Each number is 500 + 40 x the weight over its row's rms, rounded and kept within 0 to 999. Layers, rows and columns count from 0. Numbers have three digits each. The size before them is the row's rms in percent of the matrix's.

# up: layer 4 MLP up, 384x128, rms 0.143, rows 12-64, columns 0-127
# down: layer 4 MLP down (transposed), 384x128, rms 0.136, rows 12-63, columns 0-127
up12 096:409464494562525521480496489501544546496470481516516554505504475511509444527531460509500514405518489449497537487440579460478491539584523431472419541518469513491532464567518573446468535532420492406548506466438524542533586517494499517561476453519552527468445494476569514469518551550520418505492500539522501517556483550511446579465504462551552466471530534487516535509459526518540501473469
down12 097:480461533497475513497536509471511463520481504511476527515459460400531496567546531525498496457476515398483500490461472586466489492531516454456451500512528548479531565513509559503517475546461581499557446536442496570515572492471510557526476501545535476434504510452558558526538464618564442512560489549539495557576538453424429463479490530520493478501490542532516511472526507528562516529456
up13 099:525529525472533531477420492561477543500519443413473469414535524500417503436518380516440501455541495475560444548496432486541471536481494503456551493484518502568497514473480550466444462487467490432559522490513399486521504545524481577521446503472476511540505575444556455491471552496512484533521493547523543529537555495559466491507485518533514499511518500461508411485542458556527457509530
down13 100:510483535450524454566471450485485512479484492507515478529481526443480533511523488498403514506547518464512527526424521422491494479510524484513534599484491514477476537367466464541466473491493514496478468486504419471541548509568384465538502536419557440543493469511534455532526451536546533503501571541493498527490486525513482474517516435490473443480568481390514425519488460456539481474457
up14 090:445436429460543561432493497508493553511487512500502514543516507538488581554563503451537431478468626513478515500551505480467473458546434493516506436497503523526523540546453548497505548482441518546517562533548515499505471511588508483545526428472509505541528526500547454606445495493520578491512534550517550531515492528472514558414487434521566490524487554508468506502422512512501463486472
down14 089:479496430504499484518474503504430563500504561556571475461463515492481577480587530429502478535435484438496493450491521532536612499554524555507484488514510529445497482622497535502552562512496575491572432479498509501464508540444541509455491541490417519469460501500476510488546434536486471480566514471504549468515547474512432513483413561497467488526532548479556463512522487531477484469464
up15 097:466541497457504496525492511529506508544478456435445527486511546501477551523513501531490477536486534445468456496526499434568499444569478429474509475543504514481480474562438470572514489508468506493553485472566501553517466535531503528428511480478522477528427526486507374477455571468529507503442501366479481494533488453555554533489500463488536493473466556585477524560475537555516436589462
down15 097:420522449523537537571561521483465516580476555528472486472493513491446490512503522505521484452464505500531523473453535554542505490469511486577458531522555505480543501537509399490458497556533468546479518459501495522461448459564470511537478458519472411500521473468402497519477534428499544487504487459484414512494470481516428556546569422495483495459540510473424563512445596541483564492508
up16 091:518463472492540508490452469484503541532517542486479452548633591553522395466454489529490431492569539555507570475486444508528527591523531510466452451468551498548492562506487517528475495481439507458506567565473512426533496458493517546516449506525448549484513511499521553495501479542522538494528508488446556487479493519504439599471547502462454521533513475483496533541490564441435504462490
down16 092:548439556545525525501560509422474528501507526481509468433466570458481553539448490483484507508462526503477494532503508513520549505529541524483513442500469448520508550472441485547551485452454465441449538482489487485537473559428440518484508589546528556407481541529520537579540459549452482461482503503437448437448516446539438492533572459504469517511461408524539458569440532483496467498487
up17 103:472478493543563551441490491500513539510523524488526495460542522550543551542518470536523491518516486540461529486447486487524436534429528462405517543480504533522457466504565503407479487507539413446529495509448539453430529585485542500434512519454488484518524477460490465424495480529549451504497514445546566474534481488509532551432464600569484519541497507556418464462533521569566483520479
down17 093:533492560563553522490580479481451486485520478492536496419521463514540519520491526502470462488523457488464560526434531561546480550475551493491591532475434558546433478407547520450527475559523433485467469469424524465466511530493489505484580506509529464524479523498507472483486485595486473439541595435529489411515523531511520449460475463558535530566492487538478481467538515504545496447529
up18 087:546501521540523500515495519509510522510447546501510500517589460551574510496490513484496515392539503538468549569513517537414527454565460493495508512493532453466509513512506544468427486448520460482516460544586475477493540467478485505476494511563521487495521522536550450488494531482433570549549497482564475509480508437547533537498514506399565562541440553555413556448458469535597486509525
down18 089:518472581489481467513572525507525476523486524461488518473506475411530530437546502476484577483530480501453529600520538558475555436537536519565557509499470515488508525518469521504496518472447530478495504566538524569511604425415476581500489509469533484454582548552557520544483434462458531503545566455492460481525534520490470495507403516484510496515416513530446531491505448469522487522508
up19 092:547554475491502497509473469522518530467515442463494449516524492504421527507499546605427550445484549542596493484457471496419454490508505465472428505466534477561493446509490504474480459579487423489484540510509537478480570561568475520528517475528474439478571502541468556442506452473414446534459423429459488413449468532540522522477512451534469490499492473504502480468498487510531480553539
down19 086:474495409471416393561513436481455495488446461561483476472482498401519504542489446551476525537454522522547482452477461500516459528527495485489495602492489495543451545452505521510480474489521493482486510494469498478544534515523485537499483492463494520472547469617419540471586501498584464415540581460511524457479463562478532482506459499524438526511506540473471462522547444516459468472496
up20 112:446484355485501506495506471552513556492501449400501485521468446538478429424514490551558449472515470535482549483486508425464461463492449500470447468438498494487495499520438474509488498515436465481536528486479541438467494538480505490499516515407486515445449518456509483554502485520474507548500438450524519415510493504586489507427497470540579552505457519535530483519502526556513532598534
down20 103:518465455471514507506602443538524582533465455468478525520494475473459461433520456525550453439495482444494572392461504458496472512376500518453477462438490515511478526409455415452494526484479502512536479493440498515450506440393476489573557512458488552518525500577475545525507471498490521520487462497552472497514474491537439470514440497509540512512506547504559495500531512474512512558522
up21 107:450550468572500472429494496497490533480548535434504442493496512520508520427495494507517566477482504546562476534461457403406480445458455489475495455482500497434481444511503533559421553454491524487465519427585479499481432454491494543508505490474421477450559578453506492463473539476558544520442506506513498437458486472549500518476470537499485546493438487561474517511542497462475489440591
down21 101:520445458502491524471513509465427474475479507428468491544474446426477520492475508459485462586519524506483478546539455514566529550498481510477544539485496509575563486452506480449484464521468458549498504505559507523501417445503576421575490503456505496544502459578481481497443449463573603492458526499554493615501486478538517486536506530481560474501545528473462580521417463498524501487464
up22 092:593517431548523505464501456515538490469480428494438533470511556570461447467517494517543499443454514458486489451530552421495488518468420447524435507495519480524510492546483522436452470533495403524534549513493528520522474510474558467470524407543461502559588493460481488494534494510540501547490529518563608530560449503464505562514569501519538482510424486508496473576520525488475526461483
down22 088:523520397559537561544512428444477507517472526489521535491456509475474492501441468532550466499450533510492543537528531536460500524507461483548424469496508481461567543504518503464498513544469507530460527382450520540526523478473563464431551431517492462519483460504397505461587459534453481473568535521555492432508501532357453475491513518478530477477480469515474512507529491480558483514469
up23 104:481489450501581533486476518509519517552565543482537464471481521549513505522554457496552542496489526480453572477553479496441529468445497467566450482478527478425416536549557548549516505525502493456473505506499494488478495550477556492450411469468522474452510528542435453477396543509503449449538463484462514444470450546533511513474485469496548562509506573506536374470432478490450483497557
down23 099:492429469472517490460615477566473487546507580578473429561472485509513494549505550488502502488535530465502525457584464490500542479523560456540474427431501453496490562590488479485527515500530512491415522525428578546453483478507497518454484460482498520499436502561552568548520494483471451430502491533510478492458499434535527490450486533486478515519441519538515463489466500427544534576479
up24 100:536539498519559542471420493554497487514498538476443591558482538522450515471500556497565590456506512480468456597534494515407499482541488491383482514454522452438537468490532543536508518493450468486542505488477568468512454527570548512475464515432534509473553546464516504484422448549463482513480500433571493525436451510536522489453556528554481516439497467507454506463494470506503514535513
down24 099:594521546502564601472458551496485484520450533486477468489472498488541559578494479491491522596468492476495541540544473585521498503463496570481504504520470529432573500399392444502544540513537505543507518545540553493522452542476440536503466540547475444513522523535560443546490514506554466475461440483544486536472445546517496461593508527482516480488516442499526523519511506463551495512506
up25 108:526512522500544512555508498453567529577458474449495537435531526552486477489481466520476482478527478557480472578467535523509476558493487439525534397528489434575488514569494516466417515480526468499488490478579531473491511525558483544467549455546447460502528568461528510453492543457496517514493485424423491472547441486489570527518456496507482506423495463575521475517507561589463443554452
down25 101:516496513524571513531655492492540527533512497523555519456554407565487461455525513532496522429450518488475470545483557565460468521538540515524552459473506478496507561521489541471546522490549536528505499484540548508554491534507443515453559526574491519496552537433566562476486534477460561458469483490438504527542501506541503456507376495547451547507496528511447545506511450511512477524456
up26 085:487494507556515532519436454511477484501498488491408501476572458463544493539509466526541434458457529465487500471426503510562481512459509467395511552483474504540486441506462486494469516445432476469522515469639494488533432511512540521523466482503494529431554618492539447549503496464514497519433500533477487513423522521549510525441544417551536480434484449453497457493476514535497447516512
down26 088:547452503495519517450524581448468438435465545538493511482479433445440496520483548476538537515527449505557490516493502477531530525493491490513477463537428531504521505448540475572517458528546474481491496503435433489515529496546562463553573546538555552541449481436493587499512486530457421472512481505446444494453450480522553578492488535431507480542483516454465593496462476538456592468504
up27 102:491561430539516505473509496579472556493477488504491521622479516564479514509488520525530509432528491498486502528501391510440526473558472526520494572503489460474491534525545531525477489578445425504568510416510496502538490485535518514505541470435456538543507552410516523580484518481515442552486477461567494541476446529612449531495518543548457492537475503495465510512587524478525497464505
down27 117:491536493507508506505475497490347510466527450492517501499532528436449512472553438482493519465440522487518429506510568508500539509469476509598513468521483492438515533533475487532507492499497509495493489501447420483526490504520585430522462431509551498505579497438541444502475593419482522553529561416534545515494420509527498521446428500542536538519505538503396481503530515509479476478527
up28 121:491477451498580531526438451492561576556436507471396585531477497534478480553489506534459479481471513551526542476523449450466462454549492483482430510477530481529502438486494569466439472496428487454505540500524516494508538488468585527443562481464547476486508498447548458522489520544489492510414467533486491491476575477477451513435493567495585475449528532440538481551543455501540474527530
down28 120:489481415485525496524480480468558601471473513538466507473464528456495465551422463485457548516457521582526504449463463505501495529514502459458474555443492567516520464447498520517477462482503514508528502562506475536552557512507511503461572589505498486498460532515482488426527483591449466402472474531462517459525494505501456491458465545529488533464562577437574484553558426470515420496533
up29 098:534437443452510524479441464443498579488531513459503491524497463523454449527455482536532512514522539563500531540469444499517499450469505529490545502440464464432519535490477480452498468482564481487475451542538431519535488542522553556462534483500519472532445491435481457436510490442498498543450470477511496579504518484582497506437555441574563487520528488472421466478574546491464400404480
down29 099:488481431466485486505540538472512510518472483511554430429460512497500479504457477481511463516468485527514554477511517478472524534525475533520539511600414517506473462442507556551591457544454477426519428464418492572507557539467462496530500432491521517460515486524467528497514506483512407469542562508410461425480453465528577431536518520400485516458502508470545518453449497455485489516541
up30 103:513482425532529474525471486557476511519508498455518499529535504537542475433516439555549479514532471500558549480477533478468504488467489443508464507570524456573486459511511497468438502565519444436533573501430420397439485440451554502576518518531449459452492494458531497466494532531517530525542464410516490452469445518544467548492511502507503530531534426483525553536426557496493507589463
down30 098:472481531476499494477518490530423530481462544500534488496495457508510508476596487467473474440490546472458530478409596394521509524471600494470538531518434477452502562468490490507552563477479447440539473516479451468482520513446464487616557510489505504467496496477489517480520476514460554466506459488477412446529478540531397589537494449497470448544533494501483452506484553466481483521470
up31 110:500453503455485483542496481492521641470478474476500535486521471521503438502465454453534535483575517523530431501562522461510452554514406435503476482549503451501512544498506512518526545605480516533471488446519452433476464559491540562516526514535558478574542524421536457475508566425476516545535449467482560516561512513470582519479513528518532557484490474510499458460544445513463526536473
down31 106:493454504504535524496550454454478557568486499491470549448484472495437487492479417496557506449525520531567475479546497534483415558472518464520531526567550515543491544335417502498550534486548495522431474421520451485470465497507503492542488556531503548488520475515477499499510533441483484503509461554475515540540493478526558435542472530532567490451551468450522490408540454496451502523508
up32 084:508496480479486510489462548515508516548519492537495551530541539515574511507542486539529499498471538520507529479477502514515444498501485463536588554586496531502457428499497462468476500496589433479550522526549473495506386534458438474505494441641582460575450480499506506541440510394493482518510465544515445503468480522508518598505505519561473525439452481523542526509475528470501500560474
down32 088:515536544461446488503501510497485483428550518485519533512489513458489551483554552516513421567432459529434501479478439469497511512434506530459531552490513539505542533485450459516532450475493483541424430476501460503551493500457425458568532543475545509481511410515490463554429562511539569445507456548497523445521519495452563501515522473531442450545538540529484447427480448401473456473505
up33 113:472471453470527557486465470580520547497434488427471527492491467508530503457483419498538455463464596526496538502525540452507507440500439476484457538469521579548498463544502494564442511509443468454501480536461488474491511551487498499442483374500518509522551455460506435547446430528516429517463474541483524523431499493458480529464485534543550402456452529564527503555505530457471469505515
down33 114:477479490477508544507614468495465574458469466505509532536495515531531428461482439486516461413446480469514527460513456540377518499496442497507496501458476549453470530594513522551514507480437498451508489511534519472512495559422469469443567484472445496467519441550472492538493442550478468530488465495533483505488509475475413451560439531533516417485482504546529454511524523471546476488409
up34 108:524485482435507518473442496499530505518513509448459531506488505509503477435519474522459534469567471467511528534587529430516436536498512491452486470543517523522541523535577568488425508512554454417451526490515448454390561459467466448431492448495526542496479504478497513454456503536483506556454492512493501513480463470546556483505494430532503437413500444469582432511498491550462435593485
down34 119:508550562497498525467524591488511469497488462553444499407501463514446484491567542570483490516506505513525478414455563497537524530436512545419572542475419487468550470567525543558455485533488483495471495505526424499456546504535513457470498474513532457443426494405535545481478536533468493448519531443499475538409491455494516448418509503477490462452480481456482489510498523551505505554450
up35 094:514470475493504531445456523495523533606489521433467552519492534547456465515542580465540466435496451515502607521508444418479522432468516552523479542531494489496441499496469566476500491446478472507481539529572467562524496551463580516473472470493539471523473549501573408569539462458541585522488486450537495511470543488527547513511485507443531512454520523558438503529539471562532497471485
down35 102:461525465495492482598435489503563556532517513462532585509479489471492481487516491462512441442523488525480502501524500439543559468482514520535481568562366490463437546543553528483454446492533479520438529529464500469496554529444513520491534539470503524515448490490522433461614482513476471509500443488518497482476464435522517466426506489460551566524504504476420538464427441465474570514510
up36 086:480524491548477442522502468524588501531566474542493534587523451490532445443501465494482504444441592469517581491462468516516425475495437474488482470514536476416502424503462510552466441418506515521545435410553473478516469482458507554495508514520494495448465491527525472530466456431489541503502467463487510524488475437464575484532529509563561467478537467522487495468554501566486429492436
down36 081:519444559488508508487459591462486464493494577490522490459442503436479542573513514498516507567515442528449427459574501455571492491452513451590516455536510532538543482427488507517500530509472512502442578525460577474565535467506476451470527529491504455559456420499442547524454511554509489464520513531501503467433492491482489460481515513515440410433521537508436484484512533469475566468547
up37 093:479476480443544589531452507557506545474538477434505503470525559448481503520459513524515419516587591484496501508571452541538490508426490509474500557493561458401537477522491527401461519492499512431468535495460481484539468477497532549477499415500509599507457525500493493525474572516495475571518465452486518543534496478521503543453485556519457506569474580509512516525455460507492486504579
down37 088:483442510546493488502521494487465560502504499488530525506504502477461496454498456475446488448427471459450563489481561442518514485543501544534440445513478525535481551401494435549508460571488462535516508483571462563496483568453433456521534522540419464387539498535477519499472383470447477450482468534459506518539545516477396502464479484581514505474479457511497491497522497485553519473448
up38 106:463501475443586533435477486532522486547430513417506476511566483506496451485508454505467447519460482501493533471486512454575450560510465410484465381523535498587504492543481515498506468418532497479463508486493546526372531509477509512489454467504510564474503536492523479532440535490441549513529512528449532443562473508476489526515494482539495546412488484517539446469453491586516473506554
down38 108:532546472453555498436527524535487600456480556464487519492543431540539476487473503574482496445476494510545541506505499526495518498426444541501527569422502521475486492587541525490465577560484422518486490504435507546522502519535520498521508500505560504451486506551550546545512581529520521524538481478544557518484509406470522471464487392454477505459472564541485419438473537551464480515532
up39 095:529492491547498486542524545510581483569460460473545502580587492545498485552534527523515482484520524517474391461482453528392516445477494489526527410477502492481576449508497552488493456457511469489515544490570482518423506494531541521542535474519477455533461545515497459539422485513429410493474490476453490504465548399466518540505496430494546546423490560510499509530502473528496449490507
down39 085:544484522443461505491543522522534513492517556528578519475489475504523476454532544450528490534484493520450526455545485523571550508484612562591503473476539519506511550435494520479528544447496482473475529473481490484597495451477432459452475548521512485577425462595514543522515456560499466426498539417473470503470564491459484501448521484528499498516491531520456516456554490480447593437470
up40 094:520475509490540574558469489571523509464514454448524561492491569531519568531464486489500463491526542438478466550564479478487437455505416476505448476488539400533491497547489478422453502529568425529489460524567436532524469450498543617439535511484521504539470513485540497473443519433446482552473488485543556528552532502532530500495483540572464525532443465485519487476453504505518520569502
down40 094:527447529539528479501468509489452422503516509523520562524444535407493578588479489489475405521472536494518516486492533489568442546522482470504498453477481526515484466508476506548460495553521486563461526469478504509522451498487493562454522555531519518483485490545568524452469451475418554526460514552497524534556534396527507446488393563570460452563476461566520490522487477468483479552448
up41 104:486526463463565502525460495504514515470469537437488490501467593521509553504415474454468409492493454556447477504460456536464480497570465484441557552444556534491480488568488505587539532472498492488608469450537501469486423492507544535520509445521480537479475497439516494480441535487536521542462480479489578452470480513482530548403551534503497525497432444526538522493554532477532522544576
down41 105:556504480545609480503561492488486448521465450534545498489552472472459516489503520470515520520487493539565568498411479554488530469493510556509578461467558485496571507464504542554499494543465478495499425488503441530519498481478407504538512521537465565502466542461494461465402581547528537536444490429494503510505481592531493523464518562577508543501443470526492567513554441474493465481534
up42 119:476494498508532516541499439506568522482481489471379450463480518531482541543510492546452488402504483511454493503585544530483578463440469503482449505548503411571489401565517529522419513488489497499507499478559439520552506471464491590473467472510493467521547585476543493530469474456465500545463462491438548500499528533529504549452482566566552524526544508454537485481504504549501474543531
down42 120:487543523510440508551512524535601454524511486495487472476339484475444556516459481523499417472510536528518452502525521542493582505461506569485534535507487480539498449615497519512488539453582525492495539496552491466517497537466484554503521508522567541503512499484546503510425550456444517565450483527428500559524486549497538452519440518504524544497562489489494498443417511525490483519463
up43 111:527488481457574579519461545511526447525490494480499470505512474526553531439499420440437472474508534494457542532454518482529441485525489463475549467545580484524445487520499493560469453532568482463472499447488525425504466550486539543471484413532509503488487503518498453533496550550489465560454430516418512475447477475484576560476447489589414498458517507468480515515508468472409415515495
down43 113:512474518492550469487508483495548470506516502497540489484539474457514535412435444482548491534456474515441491448465460475523474510528521440504539488510503475498482547490498405504493475457511510486423473454516521462474481510479493568480510484537484517515486522467471460532512546510458465553525398560503435496377490403455569534532407525553409395478515553526480463537500481487450459564521
up44 099:427461438549490514504507404478503528528510519480562492528622577568503421473506462565491417508589497489525515500509484493489455467534481523511489366520481438509500479508496481507503534485440492424456574488540469413470495440503503560559509515530449519473488519522533519542578503506457483472484500479471515457504517498532474561503563452475493451510498482506483487536570509565501464521479
down44 094:513443493539508477484608433529433588535452511539555482476541482504506440493481503493437510471478478470476544444478534487535455493451562518559512412528469441513478508374501499510555559458494525442519498478434439467489502440491484552511532543486494522455509485580522490547552508562469475423475468494466401439504507490488478518526500467527507458422494459484515506498524496519472447505439
up45 100:565486489500527480479504530583501476543521541499566450524541519519460501539490425464461378502519550516501469568557471512448498493522434484427517522498539497485483504523478523485497464465496474425524498547547498493481584490477509431453490532488395482500492544470547456472458526527515479550538445434491500382517550471500526564469525534512525499454474456402548418493521518457499450504511
down45 103:535462532466519501453507497518451480507503446416591494508520511417445492495541463445558439528496455580512508507504440573469523453493485501454539493458492502531494520497495462439506455527418476436513435571485538596494568455413532500449502530559468557554518519535575515487490503583443529489553496449546494516480568473451466567523486546500511479507496522474486559521524469528479474484482
up46 091:512514493506488445539512491532507506506537510479432546557500487492450501562477491553508501506605585539501517517460441507484510489485535466502501486451514491486520442495452518499428398442543442475498429440459409503503561506465530641491495455521548460489543514482510425514439488509533489545515478486495506481499478481519504499378493468517507407531498462486417508552489469489475435514534
down46 080:504475499470511538474501506402459423522549519469507535488463472482505473477512536466509449545497426524463499490501587464568581435506492512519475515516476587467554448374480518496575480568482512494509492554474504543484547437414453498477515445481526454547471556540413459490534483529522470443484565509503511476485436528499451460516505515456437464488538504474473495468469546441490562465480
up47 095:532514485487571583498506450453493578507513508371491562521510492555415547486475465489474501458472467535489503618525525496513442477466575534466525499497490503504476452510527553510434510544505479459550470517486535493405529557468474503392481501491470533513470517470518504481443410461466447508550453452533546468512516494508543491469529453506506565480479512552550430560458520498472507517517
down47 098:527496478521568626524595510471471513487495491579513573523542444464471467520512523520514514473467479474525470507518528572439475523418534563476525477482466541471512506493489504488533498550522529532534445486500498531466502509488522495421505507422500527481445514528458555522451483414419565466580541525529503504460488506566466430473470425569515561490504486520571495462544474472531466441553
up48 090:470523489476549507507464502521486529480472523468545610457545569511482557512438446532529547455487493526467439529514536515475460514531477458513517422499490444580492436546505506472415582560503520491528459474457574507523437540552571535515498462531478545605499545519518431513449516439511548544493487458567529498483514482497497477456485581455559498485418471469515502492520527524425496507485
down48 083:548491489581548542534498500448299471522454452505540558491512427473508504526495489536539471478438505532478492577441524584506482581496479539538553463515499510527518457571487516498503508588498555549479459438477553504510472542502473527466475555535551499489485509513498498473458514496484537553518469547467476506544503507516444420519469508509567534499483472506451453504572492489510477506470
up49 102:507523504543598486536459486587562506513502465466500521528491582513506544495523498491391477479477577485574509560600478519563437496543464427463476496554540515576439440532460536464503466475514468479485559470487544458432502497550484500525544517499478568458538523486474462502505547484407516556534468471435548499524471542517550501537467534512460478484442450536500458504494514495535487531552
down49 100:470513498476514514516554448462518481480490469544523573486463446492510519581517502525481455507526534465524515533600500500489453498477413499506464501488479522471432485511484490459446492450532445512399469509467506490454498409535503525566509534608524511484525514518451453482578560467482581457519479476437462535599485428439510461575450471495560512539468443527575504524465501522492523489511
up50 093:523460453544520462534537530508554499524539497507546499550528454519517499486518509527458502494507555512541486511581533545475487396553462490484513385527510490525496449537481596438511540478466439512458553430564470503537511529476532514503477454571416483540466521492492430557503532484443488484560534438427533451558521479502571558468475454492542487498426493522479559494510473498495476417453
down50 092:496465540440502441456537485520462543438431506491500498497449485405483470495585523505543519522497447507468488469507496570612493415499549503573521491428458494553451471485526465433437552507466475477508527500429523480556540479508478466496512486557491502540504488540530587556504506594443459459510510519467482530491516501439520430495525531527486452521535498479474516506603453539475565492458
up51 101:483443507455448529523481495498481483469454451463417500448510480555457543414550502470494525460465493484520468544460484519508515453511530451425514508592493520526522536494498528423467481524483519469514545452509484539432451483486528524510443494506477504587482572423515445501490546499429567514435488420499512440484482521551572523522552490473462483444521521478467481628512583547519508530474
down51 100:460503428463496504518523493526455437419450473540599423457399449464479466525503516460533467521497446512437498539462518611486542520522544493484493511509443508456438533414556493516485507498567572521484530530499540556485535435535534500463509472517494473545513437472516510526484490471432516496490571537507497515516454460513492456491415601497519481530469545446466518500521520442543481537491
up52 114:432475492499559487537427549576524492539497481465495541502499448523471557427470468526467505509463556533457490513494435498463382531444425473502494451580523386459452470532538508485436518508462469471522536475446524489497516561444550523512540454478481492494476522526523498536442474490518490605483470529571465446461453485501525547483473475505538516484540488420539448535528503488428454486482
down52 120:462499547506517529574426526488450453528526502515521586539512427477546472493459476514498523513456492439429491511447497468444423584455549524474600510537524428470489473535532520451445518564468489503510470525408526467532488545463470501487540464514478558551499499463514505525441493483561454538506495555525457440529455471498463475544461465505503439491532496474433464412499494522537419528551
up53 088:496561461472456520504534436489470597464435432511422461484504515477482546458490522525471532434569492481478458523510431514466431480536495527497515510527510497545481507560504528476545504455446421483478465461480473546523490550550489524495438468509518491568417504514511482486548490434533538506392490461451480524540449537552536585477451472449550476553448528497438486556495563488498445459540
down53 096:465505423454429504532478428452436504508442482521489491453546517429520506519493498501498543437465477484494447493509536569487478548428514524549534520514518457516504459499449451474507459511484458516459455468514480547579528501564453518549509480497531478528498532482517470500558549333560509482469556450477459508562442543491543501475524475469521496511479514432418515530516533535510497387509
up54 126:451457514487575493509429418470558562571450445419491501547574511535475464493544495441568469484490523517517475467506465524478519529494517542500499479581488500448531417506550550540455469481464435499517582475463461534469492547500495580444459455535522437495466537438568498495477505510438444528435425447528490488548541489446548523500503507480511505500537473461467488511528487469564527446531
down54 120:519465490570432466532419432538526563496497420430472497542546542583490521463481516489504488527450491480422490554553504496411561491466540459543427490480539465506481482525518596498420529487506467488484492420466467499454457541501485529444486546533505498536451542451544477466568518474485484503421470467470461424540506563496511498447507544466448493555544514554515522516546511532473465500508
up55 109:511491421558494581494505496482568477544529484464461502543553613533551506450545443457517506505525500567458475493564591519463543501558599494466456480473543549500477457522549508548487484465449430484461480475554478462473455545529551495478462472562444486489490502474459484492463491525533457504564442496503525571527431527513485601478556526488509523465457485502521477517516491445483463560545
down55 107:533449536529425559514579503492478515467528499507496437515475586442556515506484503462443505530506497518523575461516532584460498566527591548546498460452534545535507519467510454497469529515487505472459463513526500449459456548464543479530463501528573499463480505497494530483445500573537480482507478489503505454447454477519498520452487503459502531452501406519586520554554426533438503600585
up56 091:431393497526548489470444506461532521500487458504499429515498438515443521496438493519484448504460514523543493450529491446426501512520453462459462496464556558498503500507550511515524563483459452454631526478519517437401528474530490434503551497510547504545542445466533460510489554536504549542521408544516492478462539512540483537508514560510487475451435473467437493492474542519579481553503
down56 091:463525444505496425546489491563485540512477448494502434460552470492477526550472472467461464396513451494504508497535437483419487453451423521459460495484550546478440462590469554533490475519443480533537401534454567485558512475549519510541509465472502481514575491512592473543490540508495565498487508520552499562496469489449445483497495476539550458524516524436574441501481459492539458500525
up57 094:515508481498519567498452483462530497561498456515469535485508575544450474473494424485431457478472444464529505527472596488515461465514463474490488498535532536601520526494530501507427490570548536547494503523540539419484498537481507482503552482507515461456518525494503450431486476459595528477495518498508495447545432461443600545531418443461484464459460489562546508499453582434552482493489
down57 089:511511510473462466531600480522460508503550510608564466435553492493503502435559574502477460413441474495527581564433491528441412476503501509582538529477456511464488564473501481530579493522533514473455466483509527545502522515474496561516533491564540506478565422488532545503484499468517572523528538539519556455536442511440468445458465470520528499491503504520478565510508554509491504463536
up58 098:571517471565499552521491459518525515454456527531479534502490526505492488452547532555429440484517461526474457570586520456549551513542489504467421422511565433581472519561540507458409419466522465502441577472554529452528491480496479511464438499530432521428484495514561489447518499516484519557466521480488531492548459478515520576477510590469565484497488450491490467524507507504527481501470
down58 092:525500521518442468489543451527465476397434538514450495529467501468513464494503578486478437521521538551447511477530560514524520530537482513547529499442516477525453621542461415401436491480542573484470542536529533532539479531527498554428477465525517508477497517508560528443594492492475531512518518506478537522567554441519547454509510480534524477536575531515459463455505429533503504458469
up59 105:524489520478614535431419510507474513474515525471528416523502497553512470502541577484474484494570565522435485531527437500477486522475467509477458542477481436495518432483495515501480461503496503532476559424491519461544453541528522541480499514470526442452582535441558527523465480515576465525507465472516493477432543482517498554431554508535530465522481549435461545460412501589485518548562
down59 111:556459516478438508450532497540535478472427483504473464462534484485501544482488557516481562491540488544473574426478475511465507525492517483486497510477463535556489541436489449483442561499525496517447588552462463522524445541496573413425440479504481471496498510521511570507467443569526468440538489470532478488490561494435449539534431457587506492451437534485437514422433481506460521499456
up60 099:501507468443533583472468493504495531496519534499507483572520486614476474494500466415544482485538487485493534569535474515493537528557556429497501547487475442511510486521549593417492522515472477466492523385464518523512446518526533557500549482504490514541437521450481490519434478465436498502458431455582491448504465439516460550411510522505562512538448509494464446505476496491513443561542
down60 096:508534443467521578509551485474483527494453459535490528445506468394446503497558472534489484507478531506469544543478572494452518501487501449515502513558498495530599469417450551521457529541462514533490440479487475494515526528526522444507443444513561481484488444522474563478494538597530480531561540400495477504553525435457471448483478506491491502452457407442400515464493467512498465529476
up61 096:459539468504498526530499483484489588534502490491433529579501474593599465553494540472455522439491467561468490534515463494431527475529497515475482507492599472529489378513479513581487447467522512493529478503446522480453539527490503583523498488487564437509493478519501516532471468560597480545513481491391504557466458535508469499497506525485535461490446466525466418504572513531476493499529
down61 092:503423474501455497505585522453487502509545536515467465500497558550492554550563541467502441526513503541532479433485496539439553477557550563524533501493520499455461431455381446452544455488474509474425468518511591496442581582451446521601516538562511525489530505500460503481512502477503470448496495461460470545519491501461484411464497480520535553506510499487485473519500523437531493480446
up62 091:512527477503529513465517456478493527492481419479458429494487530557538481519487484519494550453509508588463524591476461508458449451477459519492471459585493460496492493496496535580536513471524445505471465438577596531522490472545519546527445476514479425542528545523546479561517520448460501513400440540513506511455555467474480554476473513414548532525552569465501452512568441456525493474520
down62 089:456548527465544510475523479503510502544442510550512569550544475489475466508568526490540440531519570480507532466465513517522418480489519497555514542530439532500426503446497498462542485400550547446510492540500547484530511400433554499537502474553452537510473506561483419477557475426461476500454535486510419561453531498446508490574536488533491544544530518478475512483475519545578567511445
up63 094:553453433524547551447465525495496533461429560496506541566496506545470452477519471522496491521414567514469565542512504460523449501547461511506512412485526472495456526620478542458452504545496431529449536424518493533492432563438484511450435485534512444462495466511558494539486502552480467503531512524552609454435473470545512517518475476560531517516518525523484474511468509466496510546559
down63 088:521439479503515537483542526499350480430487619537478509538535449508485498459478517536477454559513500492529528505476486488525479573526497515532477498439536501504490555626496459470486525539513479497470504497479523554478455577479470528427474474522498488515452395523516502482490471524458508455544504499516536446428497397552472481449460496524515471567442502549466523459513472468548540481480
up64 108:426503519491549511522460508526531482487477506504426498459563455507487474511442419518476523460507490521469481446513505411499409549556471482491506532497450524492433461511428522553469498515500496407460612489568518471477518539480450501496431499493558522524572530532466454438466557489616487535451497505561566533532484526489579557533529494465538491498500499485517476574470526469518521540504